Part of a small language model's weights.
Size: 15 layers, MLP 832 GeGLU, vocabulary 8192, 20.8M parameters.
Training: a variant of Muon for these matrices, 520M tokens, 3969 steps.
Each number is 128 + 24 x the weight over its row's rms, rounded and kept within 0 to 255. Layers, rows and columns count from 0. Numbers have three digits each. The size before them is the row's rms in percent of the matrix's.

# gate: layer 5 MLP gate, 832x320, rms 0.181, rows 767-795, columns 0-159
# up: layer 5 MLP up, 832x320, rms 0.186, rows 767-794, columns 0-159
# down: layer 5 MLP down (transposed), 832x320, rms 0.213, rows 767-794, columns 0-159
gate767 091:121125121133118126101171144143119138096116101119169140108145151112104096118114094180085145145079116154133150118086111111125125145116133111146151140141127120117124170140081138095178191150106152107087148131129124129146086111091131089151161120130118122132138114092147107169112141116129146144099148141145102108119164113130148117091116110102116117115101141147129113113132114138094089148111092126150137129098147142158105110140122102157143101154175132187126149120085112124157140111169146
up767 095:133110135104142080120100137150133141099100131135149128157100149111137130063117083095143168128178149135102166072142105152119120105118137157123120153143095127140117191091154132137088105159108145091132108130176131096170149110175173149086119152132121145105194149123141112107134130147098141107126177119110127149089113123137129143127172123099133086090158134125183143153130134134150042121086116143152143135100105122133094128155110120141161147138154131127095131135123146127116134129140131
down767 095:131134108145139184109190135125123123116134122112153142101130150144153160169088132136115145136108108159141105157112134101133133165137140116123140122162184121091172130132094122104149141105092139137136104147080105148102092135073121074177106109154141085135104094106117139144129121093126112186082103153160142095143105167164145132141090097132131186103113159160121107125136120115111128140131112140100141070117139126136142131142098123139117138146108128125129138111100128116140147141130140
gate768 101:174154105104124104144169100137171094122112126132105087097149123118106098103132164134144172070119158105134114114169104112115131143101127113132114153180170114137142123141123172136154106148110189172115138175095123128126147138163161163121108150127153103123171099125081138154120121091135179109135130125136080125134136147099112135156125118166121101121161129123140172112126131151125096125129130110113157133146159125106112150140104113112113144127130099115120102100130102127126132151095115
up768 099:125112161130134107145134108150103133116122141123150120130144136157083095139142151101120121114107146132090109114142131183107099083114141108142140132142092123173100136130138111119181100141137129131132136132122116112119114133108124153122091101114105076142125141109121133174114090142145143136123146133095104109122144172170130107132118107101131123118141141087122131166070146120103111136176134161161116137120168135087110143157098108099136170130140125121149160085124100115148128119112150
down768 105:151128095158093140073117159148112117169173132145122099112128150117104135167091089133155118126111104146134156132116144088124125140138118145100124120154130067076113162149127138128141168093159121129088121154123143153159102100106088139156137141159132153103113087125121117140138136117122110146111132096159146195116096121101122097145152165128119111126094106150107088130121101115134168149111142099115142126141095101125121135126142137116144126118114105104145127124168153142121137155170111
gate769 099:132080103104114095158126136146094105168116148130171130101144092099126144159113160130113120140133142181129113114176109135106161154124141107121112133133183126115107139110136085127123134090149113112142145107191136136150127088142104142125132110108122127121089131154158099103115139088131131124160149171129118105105114115151123142138160133129111171110092150158108129106103086094116124163138159164155148134118130142128113102157139096101133127139097148102149130147103099089094099104081148
up769 099:126074135066153126147145139151101144122119099121133104156128136090128142140129144127093102094134149145136095128110131110108131121187095119131163135139151142127130152138160099109173158123120134095140158128160143090136149102146093099123129161128131162109134084120127163169113137095175151104130130119141134081124110171114096104083115098104087128165117160117128181140088114096145117131100108140137129122088117115146135099163141134116109096143114163122158115115154102120128090186088147
down769 097:113162092173130170105139127131150122125160110142129147131170141194119088126108127124180124130105097119114149186084107139136143130108107119121135113122098137155097130113092141118077116141138138130099106122072143150128114154136145124109086114121147124135162137110122135105123130134062112121123115122103124145166121078141160158181131186145150144126156114122147108149171152120119119095139104102111131111153107150138129172061119153114153129134174111125132127133097137109111171095178121
gate770 104:115136125139143121115151133104137150139134138125138136123153144145121073150154144143096136131135085122164099107097141121120180124156141131143140100166152164119125180152094121092155122111094109146200113132139128085086207155183136147106114145162142068139150124172116128170146085141162153155121161156090133120092156111085138149176117114115167108108111139150142172107135123108147126136105137141147124151123137113171157147128101076104119134121153112145066138123145104094139148152140201
up770 106:143152113131120146196130150124180075127130125131117172133161104109126130145132133143155111139133169144100139131145135137113161122122148120068167131124140142135140102097138132099082101110079118139109141116134114096127153085150107095155079125099095142167137134149166161097115142170150130142094141116095152151110151102119133067154132143130120142095143113104127104120114123152108149154151105123154187161106091118147178143130156115105089135094134150172094134140154149085122111137122103
down770 103:140141135127149145128104127123128155112143116132089142147098142114117161099133115134180143137127125141109101132173178097164123147165129129108112154116103098163181107103135139125122090141147137146104097129103135111151068108152131107095127142107129102129115116125124097097143153108117112118198112109167154118192138115116108131104140151124087138139139129126101126149136147091095127135128137144111113163200150156117130090120116132161165142142109097157157148121103096147126134160125101
gate771 108:106115106119106146119130111160068157112159085158126136102154128106113103130136153162169156099068141178126146128153145154173141120159092172116110138131152114137129127160152086159113166140105124107150109144089172128105118137123171120165161118150123117145068106127094168090150162118108101150115127114134148119119129113115130100121118136125140109113140138133161116146102111131159132082138104127114133119202135136151168092121146152147169100135127090138096114148129135093133099110135131
up771 103:119116153130111109090122138142150105145129129153129181163117129132110130125121149167158111078131143111126150163171092154105110144148104177102089112102119134146122136150110099155091132123132153132129152127090080110149147063123089142121140048150095138146154107127131076142139133116098108107113109089137121123112141126076068103131133140087133141104101124117137113157143117159130076134127094094090157132147135089102103136153129162160135110123124120145136119144132130139164120109121102
down771 106:093118137106124163101107133148091150116123107155139100066146147101160138112116155123142122137060109180160144160111111146181169120131114121168151127131108074127112118151148104120123150117117110125130103111090182103094152133094174102156102120116116118134081138129086147099101109180127113144104134138121144090166136148100182104115145084126128113132131142118176094146104147128106112097112109127102104131156109165155142097099156181127142118147123128147114148124097117088106096115156145
gate772 100:150106122125110135085122132125110151127147145120120170122095061147128142133099117154158137120132134126170149131130141146095101110161100123150160122128135162078135129134110133133085107132114138127120124128105101104143176119142127176126158159138124142114116111148127154118118134131096159094111137100112147129139141133145171105148166114140134128119156188072141125096146064094107106141160141070149134153151133129138151146149183110172154091120180118135109141104145156132123120195107109
up772 100:108139153106148129090167079095137139156138122104160112126148179068133131109173129120138147128107133158077165137166159122105141167105160157107132133137124101142131127111163116148143144121132122159136146116140153087118109180152127085117129104125147125144137147140114142129099135152167119162158105125167124158137118108137109125114128188099098124147102161170139149132096160150114107157133102112180132121099116130142087171156052105093105196155148150145112144095106109148120090094188136
down772 099:155102105172121113147103134128130184129142126117115092158119115184130074106142132136138127141087118116162097119156156136146101042152112088129120100159172124144150136147085096131151135116111111106103106104086129183153158098111125145135165112140130167114137150143172129135106106142096119118129131131133107110101156120133160153115130108135161144129128110104153145135154064141132116121150138113107151147159171151152136131081202145107130116106121139101143126141113132102167130151154130
gate773 101:129142143150096158138101126163136097114111146103146129128080140104112136130093105116140132135192161149074084137119112142145139113132140096118170094140139098135127154151105118128127180114195121156121135081153126142097118128121131129144150116122116137159111181139134156110125139110146145099104130140115123079126143121099146110089156154126138156126118135143132096105170137127120136122089102156144168158129133148124094117138176142113101113099094165126137141137114149108117114105110101
up773 104:150152132130137105149164138093089097146109115142128129113157086128092141085130148152099150120097170139175150097109149108115125130142126129151120107125133157122126130116131099102124101137098143105155133153155133123137126152146136095092140153120115120144145128125126157133108136147101118116123148147115126128146161107156100147127126115119132159110094153066109139093129137074096160110139167150153117119115107136165183129111106127127113138145103115108096158120143122139139144163133115
down773 096:095155109091140161110116142133106137110116144143087120135104149151158160174163121110133106164119076131071091153130136169142132088139119111106155112123107101130122097141117135081148126105129147154109128136095164143141081102132088153160120109148174099094112122057119111159117122148153125114141088139122148142138068158124147108150120138134132083112198094116129114150117102113135105138096133134105065151151115111112117135138146128165169083131123110174142092128118119116099146110102143
gate774 103:119141128108149122165086159146093106135124146101206145126119092113095134106118090088089114108133171153069124130115089137132138110107090126137111136135136116145125123100115137093097118157139118134141124113127131139114086136121138134170138148117124132112171143156126130107116150106139126161103161142126127138115125121102178159144159146123157170151093143134156111101123136128112165168104136126114123131132121122119166134167132129144114117137101143152118108117176120180115137133121088
up774 099:135112138141106077145116188148134116109126128116086140160177127155118170132129148113114155145137107141086137133128131134181129148163122163164105106148071133121087105144151129100127080148136194107111108111106133177119134099086088133133122112144136091118129135128142112133172141135137147104148122126135140084155150121136116083172081156138106132135120132139134124145134155156110098086128135118130164148097117115121142109133133125119126159093162138103110159113115150119087114131127095
down774 098:120091108085126150144137063124172140114131091182140121065103151141135096104160094127142139108138106103133139135158111117087123121121120122120151106085125135121138141155162112139142112127112124146128096146133122140106156132144187085085149114113162162105110093141121150126083153119116145144121122117119094152080141125133121114085122144106099115128115159162100108086135120105118130136119116133094148149136125145164105150143127141116154102143125109169102131162132127143153081120090132
gate775 105:109163098135132138167147150097139088168139147136128146112128135128123134111154165109111136092132138164123108143168128155127059155140076136134133130111110136129158205169136119154144156172115100165103128171124154134121158116147148080116149096119104098109156148127166116148122129147103101145084152143152126185103093153122104092126138142110150131092049119103104116100149144112081154157111134152153175110097163121110126123160105115131116108133148088126132118122111144125136123095164107
up775 107:148099122115095149124106147140101106099098129145177139142075122126162137152112098091128099130144135112092129108138120110119189111117122121076176103123114122106094083086105120122171119166161123141108108117130108127130144102121111153092138151104132149162137117149068146066093129135119153153152085124122154137127104097101126177120169108122098105111183128126155098146120149131166098130136101116145107096113127118152154110114114161090126137132114155114109151125133189136142117113127175
down775 107:114164121161177150126113135135123104143166122146113165156179115142061119131180127124142124140117142130088115125139108134129098145100087156147096146133173105144152187110147138158116122092177107109152117147128131118138115150123129117156142120135139144144069118067146081131120130150100122129098144134157143117138150138116118132064123160164073184136111138163099134113139126115094113136167123116130111081148141118120074120165138118162107144112116100100133130145120101089130117113145096
gate776 101:118120126101145101124093128127115115145134107153178154109131136143130107110115120135145119110155124154159126155114073152135092052175080120114139142152093067104114149135176084146122092150123115135113162107101139084135118122141158133168129133132099099080169150139110137104166107104149087169139136129100121134148120146131128101129139097121127152126131136121110126137142141143135147126110147094146104128139100170102106107149122124170118116119141077120158147117093131139141153125108129
up776 098:107131155101126108111131173156184153132119131111100133123094120163123120098131150146118129105123125142120132186126153149117110131156114086135144129155123087119070139125108110124140091117124123124153156093132152138108124138151126153151088093116110102136130183129146143136140123137144137133096085154145156145113144151080127097119103109093085141117143123126141159131153138130134104135136129142130114130146116178134119152146140159166150138125107144096161115109107115168130136147084130
down776 098:154109072151186127108107092112084124118134120129117165102111125107131147197122120129127146154125130140171130071122081111111122138115123137108118160116147143126208106134119140145076121124106158106124103107161113165114137159131128091128159146130117127140082092114151109077055120127101153111127117105129129149114113133133114169153118157172135153161133119118100114152106124116126132128106124165127128164105161102138113101159113121104131103123105091149124120147154110127175119119112132
gate777 099:064121104117120085181133117156115156150137132154082089103158136149121106126156133087112114123136110109148137116136133123133083155114123109125181129107095117133173187165116120118125134106084156124113144142101141107169119080102107112117132144095127138114159153122135113111123121149112128123113117118085122137127114164122140163126128115130099114147141166176136108081111130167112106167137156118083153094088155110129150162128141104143094137128161135146096108178131102146125110103100115
up777 102:167115174180111118143134155108113113110121117118160145110142122116118098152131132142095149134112118120112143153124113167094095167143118138133096109176138107115141148114116131102123149130125145128166126127142120122091130104149142089135135082132103089167143091107096110172153118135123124048081145131167119116116141129101103087128102134150098159104074133136146084115141137089137154122121117118146098108145154098132126156122101124103121120167130152144113112144161184102146111100140112
down777 099:136087139109105111126108085130189137117148127153145124141171097163093125141110133120134132114136150110156142099129130114126140136168163149127144148094117137114133130167108125169103112147095118131123142146135138123125116154137160130139075153117131127112099174180166149084137151125116140156146098134057105122142106084127182132118121137108118114139147148112139165101114097144105096142125146166104181159115131151165103119134122098110129118123140150119093142121130118162127130121109145
gate778 100:173156110126126146111123134103139135136177108135150153113156114094147117128141188125126139111076119149123123136153099148122111118134094104091187155150139080091125142118121131106119146123091116142118157154111102085133092143126113107174125110133138202108116151133092142135153188102150090116144144157109127135149127133161141121135115136151152105096114157115156117121133169120158156110130173141102164143157142143109086171125177140107093063088128143152149151141115139141139102146095101
up778 098:134092150147123177103116124126077125133137107133132141136141121109147086111128199068099078127128111135156116128157103092113124076155090148095168142131126119092136099105158134123108143114128122094126152119124143097129174163129159149118163166155138161111111106131135152156105152134104101080090092148150085135152158091147114112094166076125167103126133163125106143111135114118134119129110169139129161119091090136124109161123144153107103095139087149142128113177150112091124116134120130
down778 099:116141139141119097137160141128140096114111132127103095134138106131123104133176092117143126123176122151063195145114160157160160126170106105143133070146122094117150124144129110142158103153129181149114149149126107115116136131132127123154139132095123111131158141126117105079131052134091159156161117106145115160132045176090132124139063117168136127132127106135114153147108129125073129131095135117118104141161144122126093134123112125124118137103120102110114115158081101102166114156165151
gate779 104:140096180128138092062078120099144160139171113113148123161088151132119120143068121130114169141121162048163119093115088135150117105104154127134131096126149105125094121119129101086117121105123094097073170140121160105130094095161120083143112128125150088145116140087082088118168099125149150190082103134150156101133127090119120112135109111140116088158151137112116107135122104085122150149132150141122140134141113100161167114143104154097139145147109185129170125116128120153132113087129144
up779 102:126167118129151175124123131146144134089086090171132104119155130096120089122107078152111161095130093133124079144146121125124148094105084111150121095111145129144115106099133136123085104121127163155116124133140107134117102090115137153136144086123144102085137100126107121100153120149139131125086142115093109099121170158132113127137106140140130136166153102161143101138158137119120132084136155126080133114124111159130143109118119166133104182167121121096165112125087144147090124109159098
down779 103:119114125097089119126127117113116092183179073145123131102104095117149119156131139181153134118131177113110150127093144100120091181134146130110099127139125093097130136151128129150105132155128142130121150143109129140129116144133133099135122082155142141177163115150158130155104108135125110129153110154125159163174104120172136149156152121106118129136111156146171146125110156137162099159099132118146121112084119147068092130129142104111106105153147082088126128116163130111132125124137162
gate780 096:088083133087165110095129104102143134087133126114138146133160139145127144095123158127127115096130100142066097125144124104099128061116107087179137134141141126130154118130163102161137130131151105146108070098117132126107146153143117140128058127133124134138150162180145129150142091143143128123109135166147111184135125149131123113122165117115121143152082138135115151150139145177144080110117103146095165127121141127091112101112076147147110108114099086159110136162146116082175113049107125
up780 099:169128100128134135148100168105152135095151100065153168145137142160189120151144133108143166121142108153125109133121091112134095155113118129170152170137133113137156112123123110149089122141117134154100137145163147116137091086125122154111110116141124112130148115127134104123119134113127153155133152142149087097145177111146120106107156149140136102168184069106110159131144147125089082142142130125160138121126094155109117093127109103173125171094144128190123114118136114113139099100105121
down780 094:150197137088132134096125107190139121114097184153131138112117179174126135128121145157113082130111089122095101108108143103102117095131102135110151115098130120122116138093145153132151117124168126089114144109085162191131123132149145142130153103109120139123151152116123127114170157124091140101099127119147131130106056115151157151131112143128127170141077124134132104158146092095181101096113144134102141143148140124160113120112143151152125070179115119128147156089126107080155136128111149
gate781 098:077158119124120119120102089129139142113140111095139060158135104178115156111152141127162090152179130161103112126132150182131161143140149124143146135109125108142148141134071108105141132129127131117122161117161123150095102116142122124116130159137111150085061103140147126143130117134107110108103118119105160139151153119103136127104109151127184088147073121102135158142118105132126104116095147150105122197119162124132173144127132162090068153084124161137180126114101150091114091101152143
up781 095:103154129130122122110158158167147137137123131129096115150157135134097139131131128110109152147135106138120137116127113152119129130162123105116153111121111166111121115148152162133134100152175165129105109116174121131091079144105150141118095180099138165088096144166142132131121153103117177125145137154138134130124115120135144136093143139111115139126119099131135127164093138141140091121059147154145152156087142141074125100130122172129110161110123118138138095141144134043113156148106139
down781 099:135115147156151139125102134114112100108129136140117182122124146109138072148133148146091129117107141100144118132121149109107099085096106157124109144141189131129116144138136122134166154107123106120117126141102136106172137139140130112160100075120161148178150137083123092122136149151141092115154133162134131094135117173112139140161161101112147136133125148116133111130147105103110148136185108125127129095164085145123131110089145092136152144151166167108066128118121122175133107134142127
gate782 097:107096123128149137113097107111179116115105097159139112095117106178133092146157085160165144109044151142152089131135135130139101084147123110124096112088167130080116144078132130111109129151096136130125121121177154100158135102134122111114125125108085157128146128166116135110080075107137126135147130125166131149109155132169090169094138144172130166126136132135131131120094147131146158111135133148123107135130142108134075097154137119141141138089121144153121173132118090191120116152091130
up782 099:123168167163084113151097136136140194112089143094145153089119116152146142110171146142091096114105150137150159118128102135129124115092127135164113193136100102126096151090095089147117087163133153153155112146135137141114134110132044129074134116110136140121135135152150160112129141138099064122158121108144109111102125130118140116141100112121143116144170124164125095115119139131137094145133179148121122150090160116144150114119120121159119118130146134132124158145113132145145114129195111
down782 098:142116092109123114128169139130116080145150127117132129169107168151109140067120132125118164115150129130142144113144153077116132132114112147114163102116097090167128095151102180119139109149152087165146143108067132141129122130123197144135070128110139060125148140114092136126109138132137187156102145130094125132151140098106131098122127123132132147138117106155108141136148126091131155146118099109137123104139105139108159132142084112148117116138126094108151102093177112117099145121133172
gate783 101:045167133136109135151121123153123112134139114109123117106136114127136096129126183122119123118104137152156116133135092113142082103141155145096071107124130088143161111102130102106145167141110122084143125164203103156126101129108176082144138103155139091119131116154148147141139129084129120133094153113146116168101144133139113116126121112135127100158133104158148129133112144150095102130149173155127114136106075138130122116145093154158143119137091165170141131139124091106154123138140145
up783 104:120148129143156092150109121159178115122095118103145117109149158092106127152116148158165096115166175101145108151133123095107140135157145149101132123108155108156088116124124090132143157173119145114151093132159102132161139132106175143128150148107187124111099154150105130111107152151153138098094120119152121147125139144122143110098150139118123115107161157122151079157115160108191121138108146158140133132153126068163104106109127153157102185117156136079127165131144145092169143156135105
down783 100:123073087106120141127158157112123152158153122167116135121127134155101135112092097127095146145078079148128135103150145131139143117114146140135134154151103158099121129104139147105082095085155112118139132151101138133174117108168113125120154088175129129190110082141125134156131128108107123123143159126095142133132110117152119121109076171146128133137145138113094155119137118165112158129134159163093122120123129175139165150120153111125162096092111107115137123156142104163118069104145127
gate784 105:108161161077123128083097131108156137149152114126109134129159129152102103117144113105140152108133122149187156172179155113112141113163135127148117093132128117093106128194088062118104118095138149133136132145118101147117123126125129110120160151119100117089113156151141116141144146174101142131113143174089153082114139113144129121125118118147123105134123119099163119149106114175172127140144119095111088123188134096132122128197131127122128142107142144111149123148117109141101154129130128
up784 108:153167180134157135142170125148111095152141103105160134168080158129067146073170077118110165167127159150102138123097126124157131163137126136147122148129120098099116100166142190136096141115130134117135176137155143152140095136091111125174129130088174183097110127135140130132107130185121132124098113145159155139142112105139122153125162149105149146087126137124127119080118123112106103110093153170115153112125152110131182110155138124116097144128121090140145131173105169124163132100117119
down784 104:090133089096075144116123103109111131113154126114131116101152141135156147168135132135144126085148107134141120133163151139126123089141176105088115140136127147134115141133111081099087117104132095181148107150135082128101144161113108142087171138108120146122145149102130172155122110087141151099150135168068161126130156109129100118121145090154106091136127099155088122122110120137163143174154138091147089108141117156146118106124161135117167155128146156092150126098119110153084105183159117
gate785 096:134142120092165145143146129108152129128112109122131120130131140144142169103123122182125108141145108147127126086107115160143129125121112094122120178082152154100137122152140127111126179107160101139125144081145154092138130173131111095065103142122151107083132125167144114160149096090131087163125109127161094107110121113117113093070144180123140143130121148153142142117095127181113122081091141147120152154104138101152083133094128148140116125092116176113131098114135107123111119170154153
up785 096:120133109110140132129153128141137137130097124153131094187166127118131115094133104178143123113136145144125145181100099153161184134095135156111187138116149136142135120135115121058116187132126128106123140127159158147143144154169096148104126152144110141126115096103111072156145164099130119106133137166111130160157078076113120096075108184128125122094133130130148118143125165184135096081096134115160149147119113118123163149122098121088170125100118127118127117127136142132107142160145134
down785 101:159142090116115074114122139141122147148163087133141099150133153114144112166112156111127144142125122139156106145143127105093133078125135114134125094166146112155158112116153117151136076146092162120098090169104105119106143125120173079206163149105156107128115165110165151107115073147102185100117140125160156107137118165138153120194162120141095141136099144123129093133116071120094150201143135141109131093144110139167136122142133140136129152154156163153122147100111160082145147129114161
gate786 099:145149135145158144171109130116126100094074123140136149150110158130115139159122090119125123140110161125148102162113110160135115077122126117097090116136135184120142085137108092115145166081130143133079098163119112095153110115120127143130119080105078093118141140149131138107121084154133139136147155148119138162080096162164104111115130153115138130153132134133157150128145124114099123177133125129135147158091149143130127070117130143140148155157165088118119087137167105088163166113133123
up786 097:124072107121091081171094089133132114119167106084154106106119135129117101136075129091128129113186128148127082148160109149115126162120152117117131157134095117106105127138097138117108143132151110142146137129130114084133144141115130126138175159098117148137095121144162097146125100084129097112094121137131121129126157090098113114086125142143174122129148131117103080178109159164150100120140133106106139112119151126089063137124119122111110089126167090139121100115119121155133111105108153
down786 097:143173121112119149134146178102130119107098155138144132179120170126150130133156142177098129132117119164127130088092126118127122101122096148107111101139113163141138109125159133088135112110135164165098123160110130124112095130103144108140091056126154098104133152145082131177111100150138146137117116123144133123139088151141134144132149125139101142132128131145133163122133112126126136161117165147138126149138160111158097093123120187175136112131116141117103068142160129107142162155148110
gate787 099:139128122142149143104131115129083110112137125074125146130098159138129143090149128143090140122151139148142130105098156127135112154076115122130122108124134128141098118090162129102157155152128129161124146157157120146080149147131156181125114193098145167125106097166122161127086130121126179141126149123099096103127148138117131153116116155123100166097147135121139144097155133167116142153115128125126147128110127127074118123114160112115105121198120130157096118132101130072102137124131132
up787 099:166086161157122139164164087096116092110134157111104135126147135132113093081161145089164115107085142128121118120144127116114120127131132129078094124102104150135121121131125124133131122118122123121137108088102120117168113122095076115125095096124137128149103108084112085120122094129177109144101151128153149120135106107146129164151140170198119102117135143153117132097139149164157115178134146079121135102191117139120117096153144137122173138095126134130129137150129135123153112123099111
down787 099:118152107114150086116128136148094137124132132116091128116153108125124180132152138107117164171182114144120152100104156120141127155121119113168156093117155130114121106134097111107098069117149109214163183129135117190085150159132107170125103175134104150098142107130106142154105138109113116119124133091119104133138131126068118106090104119086142121148163146112124125121142163107102120113106142159094139157141128108129104161115111114111090126145183120125096125109148135078128120113132123
gate788 105:073134144110146138108132101135142148138110142127117108088149145140107090176159128117114132129104159150114152125153116116145126104111116138156136090182102128123122090137083135107072151111134144110086164138106124192120093108078113155152133167118118113130092153157125101126154165144144137128080130111104154102119158106111128113125090154144155129101096134164122150120120112131116164147103155149065167093146120128097160108118124108138148138182121149110112159142106160110154149133108174
up788 100:088097146131096130067106093149124162130147167115090131106135139137129139142092139162145142094109115125104134098108134152104130161129117123144108097135155108141127159126152118080104133122153154125113112126150149096098142116173141140129150158140101065163109121127133134144126163081108096113135100133139111088139174123106120132145119101076176151184108130104115075111126127169123135117143119147136102147126179120129106148080118171141150165135139140139150085135129134107112154148133160
down788 103:178103121136111089130125139099131102113098125112161110116144109134133127086096110134083128140141164129172125107168097095136119121139144141143116146101145140138111119121139125181158104172076118155135105090097131150124119122158144073147127091135159157122105072141114101105121103143096156138101127167151116124085148117100153107117160122174111147123147127137138126161146091109099134155110124123126084108142110119104158110176092055113150119094168099085104128167170161147117098101108120
gate789 103:161135111111097154114131109146153132146150119135123151151157117137127145156113150144123098134145138108114129103125156120138114183147122093162127089131141110104137126114142148140114143088160142123132122143150083136163092112128088178137140123166124086158135148122094124152139106109100135099101119167103088127138127136139134126126146118127114158120135166083121125101145092130160137104163100085153183119102131090136134118110142061151115085143100147143119128166110159135075077135111108
up789 099:112135113170174108130115134135114115138072139156129141106146126113106128103140170142138122135156133151143151121137073119142121150123130137117115094110133148131126132118115116109133110123168103115146140148125175147125078100155207110088109143125149120128121151129107166142092096120145167138149122123153111119147120125098176112136155140173130097146141105154138140138122143144174149145133137146138117133129141103047143121051117151118141143114078110105146089110098114109163118134113099
down789 098:124138147106121144146123162128139115116158141140129107129104169165149138130074114122089125110105115150166105146134113094125140067118128166101108100083101118138135097106144151108142121136104121142122107121158110094104157131108113149130093111155137149146142140132102095110148146137174115085111145120096157113076119130154105116142164153149137161127159149134162143149113173156106127155120138108149128148137115118141127147169103094126105118152200114141125160133163165185137096118067120
gate790 106:128134123116081118109136116109125130051145092121115125146130062126108143097122107148171112100142117132137135156136156127192131113132106135153125122101132118126149154155126085121111115115102153111080130117130154119139125129165178125135102125161133131134118132125168118130138109087112088118130154069080129167120152183142149112093072103092111118150134128138143134159141123148148173142118149122130143163095125132139126115145141140182145096088126125097130134135169117145164131111146080
up790 098:132190176117090159148120124160115134162103135081145112159163139142145109154083137149134141122140138120173163135131115119080143157170118196108144133132123132071133131149145131127139120106105144134150142147150112135115081125129094092125099137071115087084154113124082109156121136112127113114164105146145136132128131145139126136118140102141161100130136159164103095084131132095108100144068136133112127135137116075108146120147097118140147138150146116149130092138061105122150175094135086
down790 103:116111086113135060136124109136167151110165111192126157136135100134097124086143110140152140140121118147140148128114118147173131150088147069119130116134144127165116138111136100133118139140143115106114133156128129082134132156074180102121090149177126173122103130136151118116165092094115120151108168090109152138108135115117155143096102129102087137163122139120139145152114124197142164141180135159165140110114138137150092133126149127160116122127114124130125116133152140145147092134151160
gate791 100:151161149088105151136132175096101125129120201162124093152135096126132103129172160161096147116144121115150109116127147181141137133099166153139126119131108118073154124143119147125099126103158155130091142183176101127117126099164111126134120113151081126139120155119119140148128118080158090121186121116094110140139112116155121145166159115134123137119127067124157116142089114113127130149209114126160165130117108171116144136179109164134107180110115127146152125130100144121100139121052125
up791 101:079155099165118165148213157133146091123142127143120108122141129103137129111163139107117105101175099147135095082102105125120138164125092129111134114100154143141100109097080098150107089121134130132123149111122116130123151113128169113098129116118135125134139155112125120147149129132200186117154134122109104126112138114113105120121097134168128152141114127103143066161134134102080147110110114095116146123143093128149135116120170145121115124096125124118145140143121098127152133112123118
down791 095:145130124127152132096153161097115161126137145156157141119156150134109103152095136121123131108113096069089195078128109140147142077107149159125110102115132106076121106156113090122132178138150148119118115146127126131101120170116079123144101136128146162116082126136122111173116107145110103116124121137116161143116107141121121136137125120093162068115129121139110201089177125142137099107146147120148134148150167097142096093167115138091135107145139129145152150119136089128142117114138187
gate792 097:094152140151179129082131114169117131104097110183107165101097122173122146126145126106076102138108147161130148153114127122098138113125116111118135132120096121118088138129104120135069130138131128148157145133091151130124164088140097082126121096157132154111132158179106095154099148128110106194137121111090143127099129135083138151131134064138163120113128120174153140109153140162097095177100138103090154112133139096116139166105145094111147155147093134132135097161130110132131127130117124
up792 093:113143134082104140176120175110157145152129122130148065168194123112104084151129108143167148116135111108189131079147134148154129097127093156114147113121150146138122118120170116119142110116104141106118094121150150112120088153096130115151101157102127121144127155133121125122145143127127097119101134135110125146126124140150181112101090123167120102168106103095088141132108140081110133098138125138175114128122128140164109155175101106154123064110170154118117134101136121142096138122141119
down792 098:137147099130154129136116136137070082125151149154080114139118174111130147114131134107044099123102146168119098138105131122134131102115142114146135074108116120134123147132123196113099147172158105125168151135151142102169119131146112119102136150125101106111106145134107144157093126109102123148133131153147133147104150161123131160142176100107134112079145110124183119097154169124101123188088167127131134129123115094093152100106130076110134146129090093097121117182130089118144131143103142
gate793 100:134165119104134114175131146109135137109079097081139136181108140103081109155140085141084139121129120111103095131084132166123131149143077107106146144163115141122074112140143132111113163115118106134135139130114138121162131116131147073105146148119119127137122152075142120059089093137071168126121109128136097077156165119132128117099122146118133131119125099117110140139107100125164080109097148124165185149118113110115106106145110131129153140103115144111104122148106108138153148155144134
up793 100:108107135090141154089119117125078168120108121155100098153129164103143126126069121083126127132099150113107124122082131094116038156104114102120114141163128143079138102140132125129157099114118139135127173129113116145101114158156121115102106112157163131127136159148140139137118127147130112165118106140117163116107116111136086118128132147109118062166081138169126163145153134111127128054072121149105146099108149130107109078128136116165124178148126105146141124128143150118123116110075053
down793 099:149105108102142128116146139090082118138114135140159146144099113110106140140162150138121111133165155144090104109124149132124191123114089112115115143088139091146134146131126102084125165141109150093060125137146127107166087170149104140151112119133121108148126125148181128126146143121147172130145103118177121123137134122132109112135147111131116130104120161149138155139084103159131117197141141125136157139119110128105122126087086142107106142127109152101125109112138120116124140114158117
gate794 095:121134138133149131106105148115116114104129146153145092133131128151103106100117117164118123124138121191141144154125124127148071147161122121109133150099135077109124097112106124149140099103138182150119127129121131112125163133158144132089098114117112167136102108114094173151123161102138156143173117139104129143176064152098096150121154117121150101111073134102126101143103110113148125127120100132111153138132092134118101133101170113161110148070100132140140100114094135115127079087119124
up794 097:127108110157179129113138142125145081130101123138120140155123107132117137132140097088157121102103157145119161132109150117144138146152107118081136140136148107156153122136142157100188087095114091155150079109151097095177144135150098135116132118180136099098132154132140160096109163125111134141152135085122123120133148108096116143161083139130082117141094125112175143167114176132098083088172129111119135159118111130146167177140099132130165133118166132123134127134145139117145135166135186
down794 096:101170144098080125133112158170104151093161082119163170147131143118107134106118130162102109121148158137106094156176108161126135097110128127110117135123117140106110117133108073145105122138141148108077146151105173143117091121121147161113099138094128181143156102119081089137148117136123156105113119168135157132108086139140159118101162105138155133149155126149112125090133088159184147145129135117119181102133116119157119102134143114132083152095147105121104160100136139134069125078128086
gate795 102:155129115148119140099138119144137161119121108139100127162103108137142152127116136142132125112141116127158171154112081106151144144127112113133140100095151170132162122124077128154093155097104129087133099084163118149122139145138150153153159107134128180143130096138105099071111176155114190142101103126126184102120161117159143088139140138133150118135090132133128144175081143094137096114139141125086166112123174123123125127124138107152120102128134174089148104131121168152162146103101143